{"d_model": 128, "head_dim": 64, "vocab_size": 8192, "norm_place": "pre", "norm_eps": 1e-06, "rope_base": 10000.0, "tie_embeddings": false, "parallel_block": false, "lr": 0.00566, "weight_decay": 0.0, "lr_head": 0.00882, "decay_fraction": 1.0, "decay_shape": "square", "steps": 3812, "dataset": "wikipedia_en"}
Each number is 500 + 50 x the weight over its row's rms, rounded and kept within 0 to 999. Layers, rows and columns count from 0. Numbers have three digits each. The size before them is the row's rms in percent of the matrix's.

# up: layer 2 MLP up, 256x128, rms 0.131, rows 71-87, columns 0-127
# down: layer 2 MLP down (transposed), 256x128, rms 0.0822, rows 71-86, columns 0-127
# gate: layer 2 MLP gate, 256x128, rms 0.127, rows 72-87, columns 0-127
up71 100:415500507519490590563452529422467478454554365498569496510457478469472491480417517526465507513531444460533475423484468495402558572569570413415523532528512493484549525480489532446632465495522481573497515508441540534462520533480489559481521514483521553567416441494492550469481484368602586457546460515511502432496511524595588592488524537476409528505487525559565467471391466465475462580466
down71 102:452536436581515494491454507450464531594524476503538518538523543512541579511490462599596539385506514397467453560542517483469515537545466482494480628506493553547586492495561448561509510472503508447498453419554556507423506560490485477549536533517455522455470519562453526506445507427576590510610391421472533527578453542522549601449461522486468408473407497491484471556461502442496427598526
gate72 109:514403487469441420515483484493465457493637505493442489491531434483514523525555480477540580472540578496543464479591470550527600426512441431400517496566476558426563532496593569489496493517437545488507445506488440385506536569526508557514531475421400466473531430510561462559537601481463481454441541467474511463476473558591525452520600563564511460446542575505400497523489413516497479491450
up72 106:523503607624446590500433587566443532516460536518489510520529413537436459458492469560564507459527487488570516384429526563510539557473501473383552488497500504464464421575469464508448592554535517554489500577490468555503432526534558440554486504487491455434545546516564433617533422473419511424544472536518486542523523475427485472520519459435558357451530497554504570543527505506492541526480
down72 108:509519486570425485576449434490427541464500444502514450455581483508431522475483507487499567488388505463523459533504484667522597455507563441453434474534460429435480555537520522428512512491528478517514451549466551487453445489478482448512495517474478494466563499524535525598534586347479488366415523473501473510504518565606535482546518470521492454460429589532464440579449467566428438537493
gate73 105:445513498580469535543473571476493525542465538618542518531532343517456420463584531470509511499487385551506446345523508505473551504519573484480514500477479466453523446510495471510480473480517496566447419547497550491474440516518515434643478533522531403501568565476543453448495487525520503514584598543506487535473518447513504477477472530619441551424451610555541549482527480384501481480491
up73 092:514410545579506521445430469461536506481531424564550435468497431396619422451484492488471465525542536544522489454512411558419460567580453500551493443414514441601540528520550566506494485399496507513368476543497483526545473505460558487524448444426477559571477599480553517606552545499468457526555519510485511555475497518558513424459463538547427516398499409488529567463458518499495496453496
down73 092:545477516395547487513409455518572541421457536524413441491504472481399504502571419445511446558528437426482468530560434524569463568480553477449486576505450520490547489436524564438397514505585478550492431519531468430557512499459626483594532599469514458446575563448578492533556515497498449460503558515474534533475556482516508520523538586531381498502487548464533423459607491499486523446492
gate74 110:455493595448509512477507476480476523528517419512509458436511524399581515451478451508491481465511487498520522418513461533420528598477407523531455468436496583459542551541410452483484416522394515444500493525544502516521523504487401559526502459408514549531456475523422503504437482574406443478485476527520506436548473584502557539392428629425491594519502483482544534474511607455424549426590
up74 110:442577574461520520512400486547475371630529455511554409478474472477494464485523468491533451421462460408565562522487608517499548503501525522527468450491530519517572471593582566448468470471495498525605519446578478523568426459484524558540506585492524596469524491541486518523526536491551570470574485530536553578539460534490450531456353556569526505469482485456562424461448466489461440480457
down74 112:410468507515523525508514467541523422489566574451501376524366590562495477547479498506557446439412551460473542541490524510476458486525537407555469414439509524500472500597597504397475485473549445545509519471557492426585520505469508496535542432568564640441538488467502478460502473527559545465563523523528564459537527492531449431473477486492559498468497543560476354473479541513434584536470
gate75 098:489488557540429460559504512447529430509586419495493370548528465535474434491611445452515592450403520465533549541550469514532579606553488551538516500509543545482460547523489497448471531534473500494531448483523513504413444507430491476523498457500557556485474436483499552542592476570523476463472500434470503433365571566487586408570510444611488548463473456487545626449516559449519523499501
up75 101:337502462462548515552438374559485613511391554401535505391561491496528468551526543414496430500567532496476534548469533515527470541489427479436515515570500567515520512507498536448468575524437610571479570545485402522567501569534477465569438527450487500496614527479544485502562517526458517527513561532509525529493535483483399552530503523459532529480490461580501523497500417465399516505510
down75 104:457410400549555536506488458542480521449443529496450466383497449463530545527482583472439473530591423532552474513508524533501415473527455425516483503501497555475464503539499499417437490497530533558472552491559559588541537547451466474446529478433515564458552478586507473445517571616599513523593505569523649488518539513489459469426531540481372502441574455530547564588481544535494542485504
gate76 106:492439494555548490439503450450486499408482597497585454542469573496593595513539548436323481525423467551474537392600523482496545465539476548496576506569469549558535535427542458475578580509502459503471520503470570439469510448464504504627557485470538473473478459487515492506458565547524439547481529478436472581556582468455452465450531469544480566475492483475568449526532599439467493493521
up76 105:448480421513524460533425495438430499476565521455551399462439534594574526477523530456501536487543569447479503487473513478494449438459472491458493428429501413478434436542493443555577509424402497440405537565507591572441471461593447490565538532394476488522485399440450562534394533475411506566581459526511483475459385488502467550488471489539505469555457497538553517518488464531464419516517
down76 107:457489536555506590459493545516540459443538475446484523456546573488420488511547394513557465488537474517447470563522464515424497515549542517434586543366478491495523395501482463498471423490575579476564461445494421495578496526525488507556568523569523477536442577466549564492470516444595511526436521474512556524552486475505484487438614521421426471536499501662484361501476486475532576474500
gate77 105:496464452545453544539474469476486466497505550569432421489421561478560529435370485436481489468497550499454523543488410482493562484525448478453449505526603530498424527540477447580471442518520497598465532527484518511407430499425449417513462498555528488502541464564427582512522469464528526531530478455520501515586406606435493614485483402481575578489492508442477566474459542440469638545512
up77 113:567517472503549487548521530499549469597536441374499573491434426546568545592521453454484605570505471473548451457453510489451541497419460544531450555438471564526518597514472477507483499449371430469499531533497505460508500498532482449543511534415505544538525549523386580432522534508490537441461525526519549394562567496517483556473535479491447621435532472552474464473482581534411425576524
down77 109:430554507392614478463466595536552477597502535442414503458486519542428498599422520488511618556527554507599565427540475528434493446417609534455399513514530484542462563534509509522502466505493449558441557493477551388515486511515534440510486454494592498522498468437489527529501480560525466422472501535506551486533475505558546526471449498479458484445459505495486530441492558502495398428638
gate78 107:522485516600523464522435484530553539528444454443454510444475507513528577613373478537517536469480512605494548471468460485510441503456524579492464551560515424484499480517533539564471477483524466457496585491456503551488543556554519487536506410442434565581570461469461504487478476442514547474490553578545450555414540459561543495447562565495433581440582535554447466396440394478549462453619
up78 106:581488573555621488551480456485446511541401475399458492478505498566503677540531480527568484450544536542507492523567505537549443489486533513514453496519475479447476495483545638559549415455495495464594544571492579504566466504502557550469490569475582546469549489587547419471452432534528491504479557503547422547464499471498460357559419482512453532471520502442524489533519527555492434524526
down78 094:448508545557396505547556573538558476514537551533459453490537626578477511505401548577417481474431554461469561529527533468496507404499515490430464493416592541532490513519553463456496446514467479487482425491515455469457491521466420389549477458554491498587439523430507548537536536597546506567488606456516486451503545470460585548433561510551548490531484567506555455441442512503381528587520
gate79 100:502574381474475459434509487596511460478493420504566511462469511449518537500541532498552519477539526534551502498536561495466470533474427463495435521477524503515539487557419551525575562455510473474549482545546504517550501478500529545465553524465549405475555557489486554528592464610517568614415414441591554460416543411454550558521444620531409453504483471565517473409475545477570412576507
up79 101:508487595497453447468496493421535512509501449531413509416566388569439426528508425511530418599539526615468541545454515469447520548398478498540531451492497596488480503450534525483423547462444476420441452456465527512464570601448515486541498476572510480550513409533591444451556427524520525477466522451537492457636441534455507566518533457529366540517535487487488473538502474431479476502510
down79 102:513431458495498559482500451496579524503533660448484486597424535585549507484538526493490513491429550502456460473505443481501525528489559428528446344511499539521458515507498469546589401468476495581504560466482469481524474555579458488488559398493474390544614534563539479471461557602525513482552444472528450495493487422550435488505457409549503617511510602544504533474450517515472544482470
gate80 112:464423510548525489511430434444454517456469506446528577498484471575520476520516498409439497535547477468465523450450571523546451453450551392436535534460443500479500495494558472426497422494515457546480337511513456553491527538584412536567588490582520538472544531566478435477486462537469438509572481407430450411465521528560562491525629467584536524488576503448439510534550467462460437547559
up80 107:533491453603440498486473509509514478567456459505462507430502470425502431618556533561529515450465503516409391550531478512475525531454507484585404454469432470474515527499469536608515521444412558538455502459462563446448448446492561520558451479466521493614481618509474507545529473482530511409495482567482464456504482473399579508535434341514407489577510499548541419501477488526558465510519
down80 104:458470482557442524489466523481544556598492410415529454501510517404558502480511462591553486475445512423497500504500543462501598546469563588502424483542528511540540549488451480539576526515435469593498600481439622516469460433475583488534530480496487506477557511515431562485521508451550551461493523549541555530495568421448466515533511452529439455471449497563462269560519487514540526515506
gate81 090:520464476466474625534480502552495512508534524459533561488415532510520539557586487561544493469589436471588566481433492561496521536456513540512521443557540447447502422512446482527494468540597536529548460496459559456462484568405394434411443547487421477508456364544436442478441482503492571576521466441562496489428480519483431454545559478404469486516486394470502564571542504465435471556553
up81 091:410518448468486518533570514510444494428489501532429536501595501577542554466448550544559598476475489460500510493536474448498415479593535467530551515400538437549553507509461460473573614532485451511467512518524408576530475486497531523556577558546555411411443563454543490552531492455544525503448509407464566446396534452530603466503460484510426423472525511478506470619539510586474507481415
down81 097:490448489513527445486447440574587430525486570535550443446472520477546526513569452440532484490455392483477592463486465480442590413525526456587408470587514524560528482546508511494506413584449545531478451445561558452506426559462441482458491413526549495439530476467525509450417463526419560539507463576499468540413484461476435476420468450578496524557593577525542518459528576488549456564433
gate82 106:509425480469502544434526473526506488531571445534487457531539511492512606540529442429529527508518501612420488509623505489483512452560497464612491391449489516549478684524486548572597541451441431442542507406544533529490544527472463504462453421509482530544539628481477498488589442552479642558559543522512513493481437478510492490502486554413480488530514510512466524472425513492478472494453
up82 113:528492571531496455501562529508551496535573534543627534472508560491554522531476558543460504467525589574514463537418519466422480507530492507486434462496610392491467547479482528506542502510468603535432613531490528533542530547496449570513527498546506529541411513517567452511528554487536516452580528539547458483563490408488474547427568550531458542522585498434450595411494524377610604505520
down82 108:539513362364502567452460498446504520519477441460543451556469429570546467480506467473446534506523506583465559523487492547539520383454516509561576463498456568479529555537508446507482469594359417491459515491436483506582542473388673476448437504490470549423523505427537556464514459504456491537505526519563496447508448500497551522554399522502496471477481508516465441536427459522502448502457
gate83 102:461517472496585462515495459437421476435558538563449556544422533532378623472529488485540460532473470508510544430548500541465473521432506445467483539560609567518461563439539550469499548521486505483521431509475564447493487451467511517507499433540393541423538520419572573567526444525496445543505517441487510524491459648438450527523406508559618585438524471552511564502481557481425540487493
up83 101:455504480483492496524458489484442494457533470558468432574451584508466419498555499545540469568545502442521503431573585578552512562448520401396618451597486515534448495458537496502453497540546551488454503564631410476470497478463521425483546400587414526432483570449524511453456503564510473495440527511433536514481582560560492454567469437524552620457511533480557486536557506483446496475530
down83 098:516502515515526514590548532460426373530496455561463353546510503602449520520467498534545486519473527545587457496597540501440487453473459434447552494476513450479498517401528498527423559515459652527534458527512434543532514466506508510419520477509579592510423515439542470561478444492464474466493537450526402436384543486453423543483468495533565488407553508544556561551456559520522521450510
gate84 094:464517547566487499515509533609442537391486499513397568551419426466459465531549380537449440513475509458441557475508498547509454534506547497497598502558546544444467511425494501601454420502479590509565606458535475518568502538525494519547540543508506481571485578495571500650418455510522488507534529472535559531565521510500470612498515532459528463506519445553492477501442405560590466455549
up84 095:578477448546515440495598462614460640450436456498477554585450557457552478495511513467444438519430472532517555407517552489500530536464567500481547512532494541498553475479437594523606528397557568437491508538432502502534536452532410493574556413498532487475454594485583467553462529459531522521513545512465540469642420511521454526579446490464473453533502493482584482511533529514521497542428
down84 101:436492486471412550457527490461561468562493477491493446527567477539485492416492540542582653478470478413508443527421480451519555476462448543530428445452479390575494550548486531434458536506504426578491568517460592602446535527457478413463489568521428523410454489456422438461517464515468537450507488441625479523427452526507492404510506508485465440492485476483530448509579508584489508449424
gate85 094:525418482446534437528435462435558541453443487522386486463557443520451540468533584479508588524485434532464496444527443417525569409470553615511523615542490596479515500465427557499441499542559461465447516541484529528409421586445517502484492513456489427545563490488498429502507440540486433546507506408411470463568464448463563539446512461516431517603439501442527481527463545502565548528559
up85 090:420505505454484571508636463555475500524603428549514511492444482460582488526485389520590534488502513546556464490431495524500565461476456453485548453488529601472462542565539526490565446498466557514585595550535386488526646507472440499497483509537415573440534511469495488458523573490588493550504487534478556434395555494541484562423497497477489472421442443468502540518524527509587475464582
down85 095:591480435523347470553439498475554487417498463406465563592498432499432521509539531478585540497545447512435422487542503529598540600431454480422482498416466419480500485400466520485420538509505403534468441489481513386455552471550459518532491454508560484470560437502517479413541488510460465505530444538417483502442475504440544451475521544500450584457489461486521528555428460538463518460589
gate86 097:484448549414493507542576512408435430478522546535521409501575470544489491510532482554527586547527419452485460499420489444468484443490394458542595472530540499526515444447487548547494534497533523525561515506532453380543489544508534516478578507509586621435487450439518438429528527498526477503487577417369472534430497491524632594391482465531546556513446521509485536495536551467550555507490
up86 096:543489471526470486482542507433493388454453594536559450564440493463580477561507525534524473501478442485468417495544479462464536439540536463552578655520606495508460502512521455515519478510535540477575452517519559523429474512476564555547535364574619541479506595485519543455458498497625398563469437509502507461492441546465543492520429428509473527548439520480545451533395469457522530554512
down86 093:537522482462493516529555538446591483490552533549499476588495574525516475447461516445504459462579475522470475575517464486394522548527487460532635477497637416488541505542507508401486580512501503400571546558516546577505530434477502497531518485584559431489543574529567502535415477594551476558490508416554581455507399539492446452384577504484529522510458459521447483389439492487507515504508
gate87 108:403477551450547533500563492563453589489563557513505460487475438426462447599476447576468455546444464513449507495544408418405520504487464482508446518514502523551554558451491527528592465406465564535519459422501515546438536557444522598560517546534523533475477547511614464448422488558476434372502568530602481429443516505479481521437552572477454462472551531534564444487462516514558515562536
up87 117:517525531514514563404496514478548577431432510495535591487556483485421487509563510523458599461549409491425562433444454510427435449493521454489447487420485438486480580512518471453485431454560486464512577422483424534547527497498557410495508587511524482561474518549490487446477418523483420426402543563439479451445516455553508486383593551496471496545546465553516537412431431568461505562542